{
  "d_mlp": 4800,
  "vocab_size": 32768,
  "optimizer": "adam_hyperball",
  "grad_clip": 0.5,
  "decay_fraction": 1.0,
  "batch_tokens": 65536
}
Each number is 200 + 20 x the weight over the matrix's rms, rounded and kept within 0 to 999. Layers, rows and columns count from 0.

# layer 2 MLP down (transposed), 4800x896, rms 0.0299, rows 4718-4759, columns 448-503
217,207,214,214,200,188,223,173,166,185,207,187,199,230,208,192,207,203,185,158,201,193,207,205,190,204,197,182,201,208,182,185,184,207,192,208,185,184,200,222,193,245,217,203,191,235,204,204,177,214,202,205,218,208,193,207
194,211,210,200,213,172,167,212,235,175,196,203,215,228,209,174,194,194,207,184,219,222,180,232,230,227,191,181,189,228,219,198,196,176,191,219,158,196,160,225,181,191,219,185,182,216,184,195,167,229,180,190,219,190,188,180
230,185,218,167,188,177,203,192,173,189,223,179,175,222,239,185,192,215,224,206,220,208,208,211,215,225,225,189,211,194,191,204,232,231,188,213,214,203,221,221,204,195,191,226,138,206,209,192,203,213,220,196,178,175,239,218
216,209,231,203,163,210,197,212,169,202,230,224,198,215,177,180,217,182,185,149,197,172,201,224,181,184,216,209,194,200,199,186,255,169,206,204,188,179,185,215,166,171,232,230,228,211,230,210,178,186,206,227,226,201,204,228
191,206,202,228,203,183,184,176,236,160,186,221,167,213,199,199,204,210,205,204,197,194,170,220,243,199,194,168,228,171,189,192,210,222,192,194,207,220,179,189,208,176,191,185,192,229,191,184,199,220,191,199,174,186,201,196
177,209,204,214,172,232,214,196,179,214,164,191,201,208,187,217,163,215,150,221,193,179,193,192,199,245,241,193,223,179,192,157,175,187,229,202,208,205,165,217,162,206,197,198,201,211,214,216,158,198,225,211,178,215,231,207
207,190,195,173,201,209,207,196,236,167,191,214,220,186,170,208,226,205,209,206,194,202,215,219,204,223,198,187,201,199,188,224,201,197,199,194,200,197,190,201,199,199,215,185,170,210,221,213,221,174,208,211,209,208,195,237
220,182,176,191,180,181,224,218,189,207,189,209,174,205,187,163,233,183,217,182,178,237,188,214,206,173,205,207,180,251,207,167,183,203,190,202,229,216,200,181,210,194,208,245,229,194,193,203,187,178,192,207,191,198,222,210
214,197,174,203,219,210,220,199,193,198,197,195,210,216,196,202,214,222,197,215,235,204,194,180,198,202,186,204,204,237,195,161,206,204,183,204,190,205,193,173,190,219,235,197,187,177,199,182,173,201,171,146,160,225,220,214
202,236,193,211,218,159,191,219,235,195,204,161,204,231,200,192,209,193,212,213,234,190,233,171,156,224,231,223,213,224,187,206,166,223,224,236,168,216,226,205,179,195,219,193,200,178,218,215,188,204,226,177,195,233,168,188
222,197,215,188,180,192,157,190,214,186,172,213,200,224,184,222,173,176,200,217,229,182,201,238,205,182,216,180,209,203,232,216,182,213,191,186,176,218,205,195,202,223,212,207,205,209,201,228,179,205,205,186,178,161,202,186
225,181,168,209,188,245,219,228,228,192,209,183,193,218,232,215,202,232,229,185,187,213,219,184,191,200,214,179,176,195,179,199,197,205,199,169,153,175,210,195,222,221,203,214,195,222,217,201,196,234,191,196,226,198,217,181
186,236,181,215,215,215,174,206,186,187,192,213,205,187,161,225,182,224,236,172,215,179,170,209,209,224,212,231,152,180,182,229,194,200,220,213,208,200,217,189,180,195,210,189,207,167,216,217,175,197,210,209,241,203,213,203
204,190,227,205,174,204,169,243,216,197,201,195,207,221,221,233,219,201,191,200,199,205,220,209,214,231,188,184,226,206,178,159,181,214,211,200,179,215,208,217,166,196,243,169,215,225,172,203,176,212,158,203,204,199,190,183
234,223,165,200,165,204,196,150,197,208,218,219,219,206,180,241,208,215,225,226,214,207,198,206,216,191,210,223,205,220,181,211,204,197,185,195,202,205,187,198,184,176,205,220,214,198,152,210,211,220,204,201,209,192,184,177
200,227,200,200,197,205,182,202,221,253,189,182,186,192,205,223,189,188,190,179,180,197,196,222,205,170,186,187,205,174,226,209,173,188,219,229,208,220,201,199,200,195,206,211,238,203,178,192,209,200,184,208,191,161,204,145
193,226,188,197,182,222,187,194,200,184,194,200,206,189,194,200,176,202,191,174,209,194,243,183,234,201,201,183,206,176,194,191,163,193,194,197,177,185,202,187,208,186,168,176,212,193,225,209,150,205,193,189,167,212,201,188
178,215,198,197,201,205,224,207,209,206,221,206,234,188,223,149,246,210,214,194,196,195,196,223,205,226,190,201,207,203,206,154,177,205,204,229,216,207,209,174,177,170,194,222,194,224,248,186,187,190,216,202,214,196,207,221
229,210,176,202,197,218,191,177,190,153,196,213,211,207,215,188,179,213,174,192,191,188,235,193,205,196,192,211,204,184,166,207,173,209,201,208,180,234,225,164,171,207,220,195,232,206,191,192,252,191,212,204,215,167,194,206
209,228,197,205,210,205,196,189,196,209,191,184,229,215,203,208,193,206,203,234,179,174,217,194,221,185,194,176,177,206,142,195,244,163,222,206,204,208,198,173,183,211,185,204,190,211,217,188,226,201,170,223,214,180,221,183
182,180,190,152,181,182,210,202,195,234,212,216,179,192,193,181,187,206,228,202,207,200,197,194,191,198,193,179,217,188,210,197,246,198,189,239,215,227,183,199,183,174,212,165,231,189,213,223,166,204,205,225,211,242,193,212
171,207,210,204,184,202,188,200,188,192,204,214,197,206,195,239,187,185,186,186,258,172,194,220,210,182,216,195,196,168,159,211,200,203,177,192,196,212,236,171,216,189,203,181,193,189,184,209,171,205,216,157,177,181,169,209
195,220,166,195,197,254,193,207,184,193,191,225,185,183,235,184,246,169,156,218,199,222,185,176,201,217,222,198,216,188,240,231,221,197,165,194,207,191,175,227,192,191,210,199,223,205,196,225,167,189,180,193,192,175,210,175
176,193,225,201,212,229,192,223,194,166,181,247,205,219,182,241,196,214,197,199,210,217,199,168,143,184,160,197,206,137,180,170,187,198,205,199,202,194,195,202,200,194,228,201,176,205,195,208,185,173,178,220,178,254,158,205
212,193,204,211,195,172,231,212,188,215,205,222,200,170,182,219,207,221,212,199,202,203,194,184,219,197,225,205,189,190,214,219,212,180,189,215,224,157,208,196,199,205,189,212,204,206,205,225,237,186,199,218,255,206,199,167
170,209,188,216,204,203,210,222,189,183,187,204,218,198,181,184,206,217,189,179,183,205,209,223,233,219,190,204,209,213,232,251,168,201,185,260,191,182,175,189,192,216,188,227,226,187,224,234,202,198,197,192,190,204,197,165
185,217,223,190,216,159,199,210,201,179,208,182,239,208,200,203,182,216,185,186,172,205,243,200,178,211,171,195,190,212,225,215,201,256,211,227,203,214,176,200,231,204,238,199,206,218,200,206,178,244,220,196,214,188,215,233
178,147,192,207,202,211,187,213,226,179,197,201,199,188,212,211,195,241,165,193,179,172,190,181,216,218,165,176,231,201,202,213,207,194,193,192,201,212,220,200,233,201,180,211,217,208,237,184,212,215,195,162,227,188,199,198
220,183,193,219,214,175,217,193,211,204,213,183,168,156,197,161,181,211,223,194,166,223,192,219,184,189,195,211,173,212,232,208,219,220,216,195,186,229,186,198,211,224,194,198,223,190,230,208,223,239,179,226,182,209,222,239
202,189,175,221,222,243,216,172,211,189,164,199,200,199,202,200,220,226,189,235,204,179,161,157,172,193,167,227,187,208,229,202,212,178,194,220,215,195,171,182,206,220,205,238,204,171,203,230,246,205,224,204,229,190,217,213
197,193,194,218,191,191,209,226,187,189,234,183,199,174,209,184,198,240,220,181,192,187,222,200,181,188,210,229,224,181,223,248,191,170,209,166,168,205,212,239,218,168,203,184,202,232,211,199,195,188,231,175,195,191,196,218
213,191,194,207,192,197,188,227,181,169,231,189,230,149,186,202,199,245,167,194,216,202,232,183,199,180,195,159,193,176,211,228,179,196,191,188,207,231,229,151,206,199,194,223,190,204,173,215,203,201,231,217,216,189,192,183
197,210,208,194,170,202,209,192,216,213,201,218,184,159,154,173,208,200,200,169,213,172,187,187,213,178,183,199,200,167,147,198,163,202,182,178,192,205,190,195,186,185,177,186,216,215,193,204,178,234,214,237,191,174,255,209
179,219,223,217,213,162,220,181,188,200,182,183,177,210,186,228,198,197,205,174,195,200,243,236,177,223,221,192,213,225,198,213,212,171,209,181,221,192,216,190,199,208,204,218,219,197,208,210,200,203,188,204,242,187,215,212
202,229,210,211,238,204,211,174,184,219,179,212,232,161,209,155,197,217,189,205,214,211,221,209,224,214,219,195,226,168,170,204,200,205,203,216,182,215,208,229,195,204,212,227,214,202,189,187,183,198,200,232,218,220,201,248
211,239,212,207,230,245,174,171,183,211,208,222,200,165,217,226,159,182,198,193,189,190,149,204,170,184,219,164,207,170,184,200,225,191,223,233,181,196,219,182,172,203,144,230,217,191,218,222,209,227,181,202,193,192,234,188
188,175,229,171,192,210,214,212,239,201,154,177,209,176,174,201,220,195,203,217,201,230,196,191,193,228,179,205,233,209,190,165,170,170,195,203,250,180,201,198,202,201,187,219,186,212,173,221,234,215,199,192,218,193,187,178
204,189,202,194,213,189,190,165,214,178,234,232,171,215,181,212,194,217,180,210,212,231,189,185,238,184,194,197,195,221,185,229,188,220,151,193,186,217,203,204,172,202,218,165,202,173,196,186,204,188,218,190,185,184,174,229
190,171,211,194,188,191,223,204,225,169,211,204,200,180,180,180,204,237,189,160,210,221,182,195,205,217,173,204,171,204,153,174,217,168,242,185,192,177,199,219,204,191,197,222,185,192,192,192,192,195,194,200,223,211,223,249
205,195,186,241,235,197,240,207,188,212,239,211,176,186,231,215,201,203,203,198,256,227,214,216,169,240,201,188,192,193,225,199,226,217,174,243,215,206,185,172,193,212,186,183,193,203,209,201,179,207,195,201,180,207,187,206
195,226,172,189,173,167,188,187,193,218,191,176,220,205,209,194,173,205,199,210,187,188,174,209,190,209,205,190,171,191,177,199,178,192,190,215,207,202,220,197,200,228,190,193,187,209,215,214,232,183,197,212,200,196,194,185
183,212,192,212,179,217,192,196,211,171,199,196,193,214,229,196,213,219,184,231,185,203,216,174,237,197,193,227,199,182,205,201,180,198,185,213,215,231,198,175,181,199,215,222,230,217,230,209,225,188,183,191,186,194,185,215
# layer 2 MLP gate, 4800x896, rms 0.0299, rows 4719-4760, columns 448-503
222,215,192,198,187,209,163,210,205,191,200,183,188,182,225,217,177,227,226,192,169,200,207,196,184,212,166,187,178,197,214,191,185,183,225,168,216,171,179,238,193,188,210,190,198,199,197,187,221,196,189,216,153,201,169,212
213,229,239,192,195,219,180,199,196,202,232,197,229,163,216,233,226,208,220,203,211,186,184,181,201,199,145,214,187,240,233,210,203,220,216,237,222,187,228,214,207,169,200,176,204,179,199,165,206,201,209,184,211,204,208,225
243,225,194,182,239,180,223,190,212,206,193,176,163,192,178,212,220,188,209,205,185,227,185,196,181,192,210,201,205,193,208,185,185,230,203,211,211,213,195,201,214,199,178,184,168,172,208,170,205,192,183,181,209,176,191,161
179,198,194,201,174,189,206,194,184,222,177,250,185,189,206,183,207,186,188,207,220,208,229,183,182,204,208,209,207,206,195,193,202,170,184,208,195,164,224,199,200,173,181,215,175,174,172,211,197,237,187,216,197,178,160,214
156,193,226,194,205,197,189,204,219,221,198,210,167,198,209,190,200,203,182,161,180,188,196,199,215,177,199,222,183,188,188,183,197,166,219,217,185,204,185,194,169,175,238,208,188,167,190,173,209,184,176,201,246,183,220,231
201,224,203,226,185,199,205,211,203,220,196,204,172,160,203,215,211,154,152,156,193,192,209,215,216,181,211,172,144,170,187,211,159,228,202,234,241,201,222,226,181,191,163,207,168,180,231,195,176,225,162,196,202,196,176,197
193,188,200,172,190,207,190,231,174,220,205,203,213,205,214,205,182,197,221,166,191,162,190,208,177,156,221,189,163,238,209,182,212,211,198,240,217,172,199,178,189,202,202,207,187,221,189,190,200,189,154,207,153,186,215,218
229,212,206,191,209,197,241,240,164,175,232,213,223,224,196,176,180,205,188,195,211,177,213,175,187,173,202,186,191,224,211,197,221,207,214,198,195,178,197,175,197,198,181,227,199,177,216,187,219,193,167,203,194,212,217,184
231,207,187,185,219,235,156,175,239,167,202,217,214,220,225,228,198,203,217,166,190,200,223,214,199,206,183,186,207,173,241,198,213,186,197,232,228,194,179,212,224,209,221,189,216,202,210,202,211,189,181,222,195,205,205,193
219,183,204,199,206,182,181,230,208,207,208,190,179,209,197,194,185,218,189,188,202,196,165,191,175,203,187,169,184,184,181,227,190,203,201,165,164,228,203,208,172,206,234,195,218,233,204,164,229,213,229,221,199,199,200,265
191,219,210,201,201,177,174,194,188,166,200,200,200,196,214,214,193,163,189,202,205,184,222,218,161,173,202,211,200,197,220,212,192,204,187,239,206,216,219,206,182,236,206,183,171,191,219,205,213,209,187,194,176,204,179,214
209,228,231,219,217,169,182,226,229,185,199,215,192,171,198,216,217,206,176,184,189,178,220,200,203,215,204,198,188,199,195,200,239,245,201,239,198,187,200,203,194,215,200,202,187,191,228,218,205,206,227,204,242,173,216,245
224,179,196,220,206,209,181,196,224,206,157,199,199,205,221,185,223,215,221,175,186,195,176,156,228,194,221,216,201,196,201,201,189,175,209,199,222,190,218,221,197,188,204,185,184,201,177,170,219,162,193,226,170,219,201,194
176,186,246,149,185,177,184,215,237,200,188,234,210,193,208,177,233,199,227,234,199,189,223,200,236,190,221,175,207,206,233,205,198,182,179,212,198,187,169,199,181,208,224,218,190,193,206,197,241,188,202,207,214,203,210,219
209,229,227,217,227,218,190,207,199,177,191,219,186,226,213,176,242,166,221,223,198,195,190,165,183,165,229,209,189,183,179,170,215,175,224,208,205,177,213,208,196,202,181,194,192,244,234,175,182,200,203,229,186,196,183,185
217,197,200,194,230,187,187,167,197,190,229,201,154,177,192,193,174,197,200,202,201,236,188,204,199,212,205,188,238,204,224,210,168,154,198,173,193,222,201,192,202,186,182,164,156,184,194,214,193,169,271,215,198,229,199,192
211,198,188,180,202,195,211,199,175,177,157,219,224,178,205,209,213,181,191,204,162,211,208,215,174,198,184,174,211,175,210,221,210,209,205,203,182,192,223,219,214,208,208,161,241,240,186,230,222,189,216,204,199,231,172,181
222,200,182,220,173,194,191,208,184,185,201,239,187,197,254,211,212,217,193,185,234,201,207,192,215,197,192,193,240,215,194,235,208,177,213,183,177,179,219,158,199,192,199,222,226,178,179,196,228,241,168,220,214,195,200,225
226,245,155,177,202,200,211,233,158,220,179,207,207,197,201,215,181,244,221,194,181,164,186,202,181,206,232,214,212,225,208,235,211,185,167,219,191,184,228,215,190,184,163,199,182,200,222,171,205,207,187,196,186,205,218,206
181,190,204,191,163,192,214,205,213,191,226,212,166,187,188,171,209,170,202,200,193,219,214,186,188,187,188,196,211,199,178,206,230,193,215,210,169,196,193,222,188,180,204,196,215,196,174,242,172,178,229,228,194,187,218,191
174,182,180,206,186,194,191,215,179,175,216,236,224,166,215,219,181,227,173,183,174,187,212,188,185,206,201,196,218,211,153,224,219,203,200,194,198,186,211,202,180,211,186,200,182,212,171,177,218,187,200,222,226,224,213,218
189,218,198,247,202,191,207,204,209,183,174,190,206,218,191,198,223,201,180,196,195,206,178,188,240,208,219,220,204,203,196,214,186,186,159,193,183,219,198,237,229,228,178,178,204,187,197,196,179,203,184,207,176,237,186,209
255,193,194,173,232,184,222,211,160,186,211,208,200,225,170,193,196,222,184,166,199,218,184,185,169,194,178,197,190,195,206,209,177,209,241,196,208,173,181,194,186,212,220,211,179,209,193,163,189,171,219,203,229,215,228,198
199,205,234,196,188,158,218,195,183,216,212,241,200,205,179,241,230,194,203,200,183,203,215,211,209,194,208,182,201,186,192,200,206,208,195,222,207,194,171,206,193,213,185,208,190,175,201,196,188,232,199,184,233,176,218,201
191,214,200,186,178,216,221,184,189,152,168,200,210,231,205,189,211,198,188,206,217,159,207,227,243,195,199,204,219,210,211,227,178,166,212,210,186,181,204,207,200,217,184,205,203,217,221,222,176,193,219,215,218,203,184,197
188,225,196,215,199,184,223,241,241,220,159,194,220,206,182,248,214,209,196,168,234,182,197,184,180,229,222,201,210,219,192,223,183,204,183,224,212,214,224,216,193,157,201,165,159,201,220,182,199,216,241,244,216,212,229,206
226,186,195,223,224,218,247,188,241,177,193,196,200,211,167,219,196,209,186,161,184,169,165,194,191,217,177,199,186,196,181,156,184,190,205,210,239,249,196,201,194,148,179,194,157,193,213,216,188,190,189,211,207,188,215,205
216,183,221,178,181,180,221,223,219,188,194,227,207,208,242,195,170,199,195,185,203,220,178,210,219,185,194,209,195,193,213,225,215,185,193,181,166,237,197,178,205,214,203,195,178,186,217,189,204,211,199,221,219,197,190,179
192,169,221,201,197,254,235,186,179,197,186,167,195,212,207,209,217,245,198,232,216,211,186,195,222,211,193,190,199,178,207,185,166,214,199,212,231,187,146,192,215,206,175,206,209,210,194,210,209,169,204,188,238,192,229,186
200,234,195,197,231,202,210,196,197,182,235,236,199,194,212,200,194,218,239,179,193,176,186,186,185,246,240,198,216,208,175,234,223,187,195,164,183,197,181,196,193,181,181,162,197,201,216,214,186,207,219,191,210,172,206,205
204,186,138,220,197,196,211,237,187,170,175,208,211,187,196,214,215,204,188,182,211,207,198,186,204,181,195,191,169,158,175,184,167,173,174,195,227,218,223,182,188,206,187,188,196,205,187,238,218,196,201,196,193,178,205,170
219,260,206,186,212,202,222,235,239,174,186,204,208,237,224,211,221,236,196,200,188,190,187,194,204,197,185,214,194,200,193,195,213,218,212,151,199,175,201,180,221,202,228,230,202,204,206,208,186,224,187,197,180,207,218,198
221,187,247,199,213,210,193,191,194,211,175,162,195,256,225,207,232,204,241,156,197,212,206,214,194,204,260,214,201,240,204,182,216,199,171,190,198,196,232,237,171,229,202,220,206,232,178,218,189,194,202,189,212,182,203,206
159,201,198,228,191,216,233,181,239,189,205,187,189,221,167,238,167,183,206,183,210,166,217,192,165,183,217,206,182,174,189,207,211,199,234,171,179,182,169,177,167,184,175,166,196,219,176,221,234,192,189,205,182,202,217,190
237,286,199,168,218,220,185,177,182,218,208,254,197,187,172,214,233,188,213,195,154,172,211,219,178,226,181,167,218,201,201,228,230,189,175,197,209,204,228,187,229,214,201,227,213,208,218,207,190,201,182,190,219,212,179,182
152,228,172,193,188,242,233,203,172,190,189,193,197,174,221,182,196,178,201,175,213,235,205,213,191,186,200,214,167,176,204,209,189,214,222,188,187,207,195,202,168,189,210,201,227,153,209,213,174,192,183,181,218,181,191,223
165,208,222,179,194,201,205,171,211,210,222,236,207,215,178,204,178,204,203,206,200,203,228,181,204,186,203,184,182,164,209,211,179,202,199,226,208,189,191,183,194,172,216,185,171,212,164,225,184,201,212,183,210,196,223,189
204,193,229,212,181,195,173,205,188,196,236,187,193,194,237,192,209,188,183,212,192,185,162,251,238,191,217,192,197,198,188,202,187,220,178,217,217,182,201,163,215,203,223,169,219,181,244,192,177,196,182,201,203,188,155,216
210,224,193,165,189,187,215,222,168,161,179,196,197,220,200,183,176,217,225,186,223,163,221,217,176,188,212,207,206,205,194,201,157,166,236,216,201,217,204,220,203,172,193,186,206,166,184,189,200,220,191,246,195,220,205,221
215,195,181,231,227,202,194,159,211,214,214,249,195,185,190,189,201,190,231,188,217,202,196,197,225,184,183,217,206,179,198,184,224,180,167,176,164,207,215,176,237,206,167,190,201,188,218,162,191,231,189,211,209,220,167,186
177,221,198,179,235,182,218,221,215,207,179,199,210,200,225,186,203,218,236,204,218,169,204,208,200,177,202,219,208,196,176,206,235,178,185,194,171,227,192,199,170,190,183,190,197,218,165,160,199,203,229,190,197,158,224,211
216,219,222,207,181,216,210,193,194,165,223,179,195,201,203,205,170,236,208,214,162,206,178,212,181,185,187,221,217,226,181,205,219,205,202,189,231,200,185,197,213,217,187,201,201,168,201,189,208,172,180,191,207,189,200,189
# layer 2 MLP up, 4800x896, rms 0.0299, rows 4719-4759, columns 448-503
222,179,189,189,174,183,232,223,173,183,224,197,184,202,170,200,222,228,251,180,218,179,199,180,191,221,197,234,184,217,215,175,176,189,204,208,220,193,195,189,219,198,200,188,185,198,230,163,233,222,186,192,190,187,232,189
210,211,201,195,182,196,182,232,238,189,187,220,185,208,233,215,213,211,176,184,182,215,169,221,198,227,190,214,153,202,178,204,211,242,189,198,194,164,179,211,155,257,229,200,216,191,191,205,209,215,180,168,199,233,202,209
204,221,220,179,196,192,214,161,191,217,163,187,231,185,210,188,183,226,176,222,198,184,179,174,201,174,199,155,191,206,186,160,200,223,198,210,199,227,191,186,202,193,189,200,182,189,231,212,188,219,188,215,179,185,208,202
204,192,192,212,225,179,202,187,242,223,206,241,182,209,200,230,205,233,202,231,228,188,226,213,243,180,204,233,180,169,199,213,210,200,221,221,161,177,194,174,204,233,170,202,161,196,200,205,200,182,207,187,186,198,178,210
170,175,228,182,226,234,210,193,196,214,212,208,228,219,201,221,226,189,205,179,192,170,210,196,171,195,164,196,182,166,208,200,185,200,203,176,209,200,199,183,200,205,216,204,257,193,159,171,181,215,182,171,208,170,203,229
218,235,206,191,187,200,214,220,214,246,174,178,168,193,200,177,170,210,194,169,187,207,203,211,182,153,221,194,202,192,184,174,238,191,188,201,177,178,196,161,190,202,185,236,231,213,220,206,207,230,192,201,173,182,198,189
196,195,185,177,166,205,262,231,217,215,169,212,194,235,209,184,196,191,206,177,167,213,204,186,212,182,219,176,239,158,230,203,228,182,171,197,162,216,220,217,201,180,208,215,188,226,213,192,223,199,193,185,186,206,176,229
227,205,167,223,228,164,214,185,201,208,196,194,225,216,195,198,191,170,198,185,197,200,206,211,220,191,231,153,204,198,224,200,185,197,177,200,198,223,194,189,197,183,208,189,205,223,229,224,162,223,230,165,172,200,195,171
230,186,182,187,215,176,205,177,255,178,142,167,191,213,184,207,207,187,203,198,225,186,183,190,207,226,210,207,218,209,220,211,198,186,204,171,215,230,200,175,221,209,214,143,196,250,205,229,202,209,228,239,184,199,203,210
178,201,186,208,226,251,205,167,228,195,181,206,203,181,233,194,225,209,194,194,189,233,171,190,218,231,226,214,215,183,173,209,191,199,169,170,193,196,183,199,194,193,214,185,182,212,208,208,234,226,203,199,177,206,217,209
176,228,201,204,158,209,222,223,218,204,207,221,197,198,230,201,176,201,205,201,205,221,204,192,178,224,207,192,161,181,182,211,195,198,192,237,193,221,193,172,198,202,185,180,205,201,244,207,188,184,190,215,161,174,187,197
223,231,198,190,169,222,186,195,221,198,189,208,194,216,205,207,221,242,222,233,192,177,176,229,246,221,184,197,200,204,197,207,180,185,208,175,227,176,185,167,221,174,214,222,194,186,201,205,230,181,187,211,244,217,234,192
214,219,255,210,208,200,193,195,195,206,212,200,189,206,212,204,181,201,201,201,175,200,212,159,236,238,223,206,225,210,170,207,218,212,195,198,192,224,180,244,184,180,173,212,196,212,209,259,241,217,217,220,200,202,195,204
180,191,204,185,225,215,173,214,178,211,212,221,170,213,183,209,195,189,187,195,209,185,193,197,196,165,218,175,189,205,202,208,180,226,195,232,207,198,197,220,189,198,205,206,190,208,238,174,168,181,217,188,206,235,235,155
216,170,212,195,232,204,200,211,160,225,172,204,215,221,219,197,215,200,192,206,207,199,187,208,209,198,204,206,171,205,226,193,187,233,205,182,192,214,211,194,229,191,225,210,201,199,208,190,202,237,183,174,222,197,234,202
197,190,216,207,218,194,205,181,204,229,181,202,205,247,183,188,200,214,207,243,206,210,184,200,199,188,192,205,169,174,219,222,231,197,222,191,189,209,198,176,205,191,173,203,205,212,210,166,218,191,188,186,176,193,212,181
221,244,240,207,186,188,228,163,200,186,184,220,193,186,233,217,173,223,189,190,225,164,216,160,221,182,210,224,172,216,213,182,201,192,189,211,213,201,191,197,226,209,217,229,204,191,180,204,223,217,202,249,218,215,205,207
221,222,233,205,170,190,170,205,218,208,200,204,198,197,172,200,175,212,182,222,190,218,207,193,207,201,211,228,201,224,208,195,220,205,228,183,204,183,153,189,213,198,169,190,195,176,226,158,207,196,200,181,195,211,180,209
271,191,210,205,213,198,196,201,146,180,210,228,174,181,228,226,195,203,236,191,193,201,193,211,201,197,232,203,222,185,192,204,188,196,170,223,200,167,183,213,213,224,200,180,201,251,199,193,163,199,210,182,197,200,156,188
195,213,194,215,218,231,190,187,200,187,180,176,213,188,217,198,195,205,218,213,169,215,197,213,225,207,197,204,203,211,224,220,176,198,218,170,194,205,189,180,213,242,185,177,195,208,193,211,230,203,242,166,172,168,221,209
223,204,195,178,181,172,207,201,213,224,191,216,217,182,213,183,209,200,235,205,207,218,212,178,204,212,190,151,197,199,159,193,236,186,230,206,187,184,207,208,200,170,158,223,186,191,210,234,234,170,204,257,199,207,218,204
182,206,224,190,210,173,178,203,198,202,212,191,224,212,181,202,208,190,170,172,194,205,181,251,182,229,196,197,222,202,199,236,232,213,198,217,213,217,225,190,186,195,214,201,168,229,177,225,195,175,221,202,173,217,169,200
216,221,178,194,171,203,164,192,179,182,159,195,200,188,215,191,243,221,182,210,218,170,195,246,196,211,200,199,202,159,193,206,193,202,195,201,182,197,179,200,173,196,165,208,204,200,214,189,200,196,195,174,201,213,194,192
246,175,209,158,213,203,214,196,169,212,222,186,199,185,190,195,208,175,197,209,218,227,185,221,204,214,153,197,227,204,208,186,214,209,222,193,235,212,197,186,185,233,181,191,193,192,199,200,162,207,197,184,206,199,228,225
184,162,197,208,248,208,203,196,193,182,145,189,175,183,201,223,158,172,178,241,206,176,218,199,161,208,209,207,203,227,193,209,185,192,213,191,232,223,181,215,235,184,177,162,194,199,184,223,186,186,208,202,173,212,215,238
194,185,150,192,200,213,219,207,183,185,228,163,178,200,172,180,200,231,211,226,164,208,203,187,175,237,219,205,160,190,198,158,178,217,190,192,218,239,183,237,213,227,193,208,185,181,177,210,180,188,233,232,195,189,191,180
207,140,193,199,202,185,218,225,196,225,189,192,174,198,224,213,161,203,159,212,186,189,220,206,184,186,181,185,186,201,208,207,191,223,194,206,202,178,199,194,188,219,244,203,220,192,213,206,197,214,203,207,191,184,199,172
207,196,227,205,205,188,186,250,190,226,192,167,219,188,210,183,221,208,153,194,205,189,155,208,190,250,231,185,182,197,218,186,214,176,208,192,203,212,185,211,204,197,199,195,232,172,216,238,207,232,199,195,201,240,218,205
149,167,251,196,184,226,182,188,213,237,190,181,212,218,176,238,196,205,176,187,220,174,146,199,217,217,210,186,162,222,211,187,191,195,219,207,204,212,208,213,189,219,185,193,183,220,218,174,173,217,207,189,192,233,182,197
245,207,217,181,231,194,181,231,220,188,196,192,199,214,187,184,171,208,204,203,157,154,211,197,210,192,221,223,178,192,197,200,187,198,208,176,203,182,186,197,201,185,221,182,207,155,200,198,232,186,215,201,198,185,224,188
196,182,188,221,226,196,199,232,213,212,177,192,185,203,212,231,200,173,187,213,218,193,165,215,200,208,230,214,184,196,227,204,175,173,196,190,206,228,201,219,186,214,173,202,173,202,222,231,222,208,199,177,178,199,212,206
227,213,228,211,170,197,209,183,207,199,196,180,206,178,177,223,182,224,211,200,205,219,196,189,190,236,194,200,177,171,210,168,186,218,216,189,210,160,174,216,215,137,170,210,199,167,192,219,219,222,209,209,195,194,207,204
196,213,198,213,229,224,178,175,194,174,196,217,205,226,164,203,214,220,167,239,207,171,210,180,215,198,227,197,183,192,204,169,180,218,210,203,220,172,239,213,225,207,207,198,222,190,205,191,210,188,205,202,186,216,191,207
245,173,218,163,201,158,144,192,219,218,189,220,211,171,196,202,197,200,230,223,186,226,188,168,176,205,190,191,164,212,211,186,194,221,155,213,183,206,208,205,179,200,158,202,192,252,199,190,167,212,219,215,207,184,184,194
236,181,204,201,215,192,149,199,199,201,191,213,205,190,207,197,214,226,188,222,205,214,201,191,202,231,214,164,210,237,196,196,212,217,200,166,172,227,228,189,179,202,222,199,221,212,219,213,220,186,237,242,186,197,180,197
203,228,196,214,229,204,190,196,217,187,245,199,189,207,214,179,185,182,197,188,212,189,221,182,212,195,229,204,185,157,211,183,217,231,215,179,221,258,202,232,194,217,204,209,215,205,200,185,194,155,201,220,229,184,197,191
210,202,164,161,213,193,187,192,185,209,216,195,203,194,221,192,186,175,181,192,208,193,228,193,227,204,193,183,170,211,224,189,175,208,206,177,196,210,200,186,201,211,193,181,224,218,184,214,211,214,170,199,207,250,168,180
189,205,191,208,247,178,210,172,227,181,223,212,184,233,210,165,204,212,156,184,223,192,213,203,224,236,180,211,201,171,167,226,176,206,172,192,201,219,200,199,196,215,226,215,194,203,180,197,188,199,190,208,178,177,227,230
193,222,188,221,212,224,192,169,191,215,197,182,190,215,200,173,189,222,212,214,203,188,195,181,246,215,206,214,205,205,193,213,192,187,185,184,195,218,205,186,203,188,171,188,182,232,237,234,209,200,219,213,199,209,194,203
189,221,181,193,214,191,178,196,234,209,212,202,221,200,204,159,243,201,201,177,214,217,216,204,188,216,161,233,197,182,210,232,188,183,189,191,183,219,187,175,206,209,259,175,223,210,223,210,187,215,214,210,214,226,189,219
213,201,174,200,197,170,179,214,199,221,184,193,217,207,164,194,201,185,185,197,200,239,187,210,190,197,200,186,207,208,184,162,173,223,194,172,187,149,197,250,195,186,178,180,174,186,189,172,175,214,214,193,212,178,197,223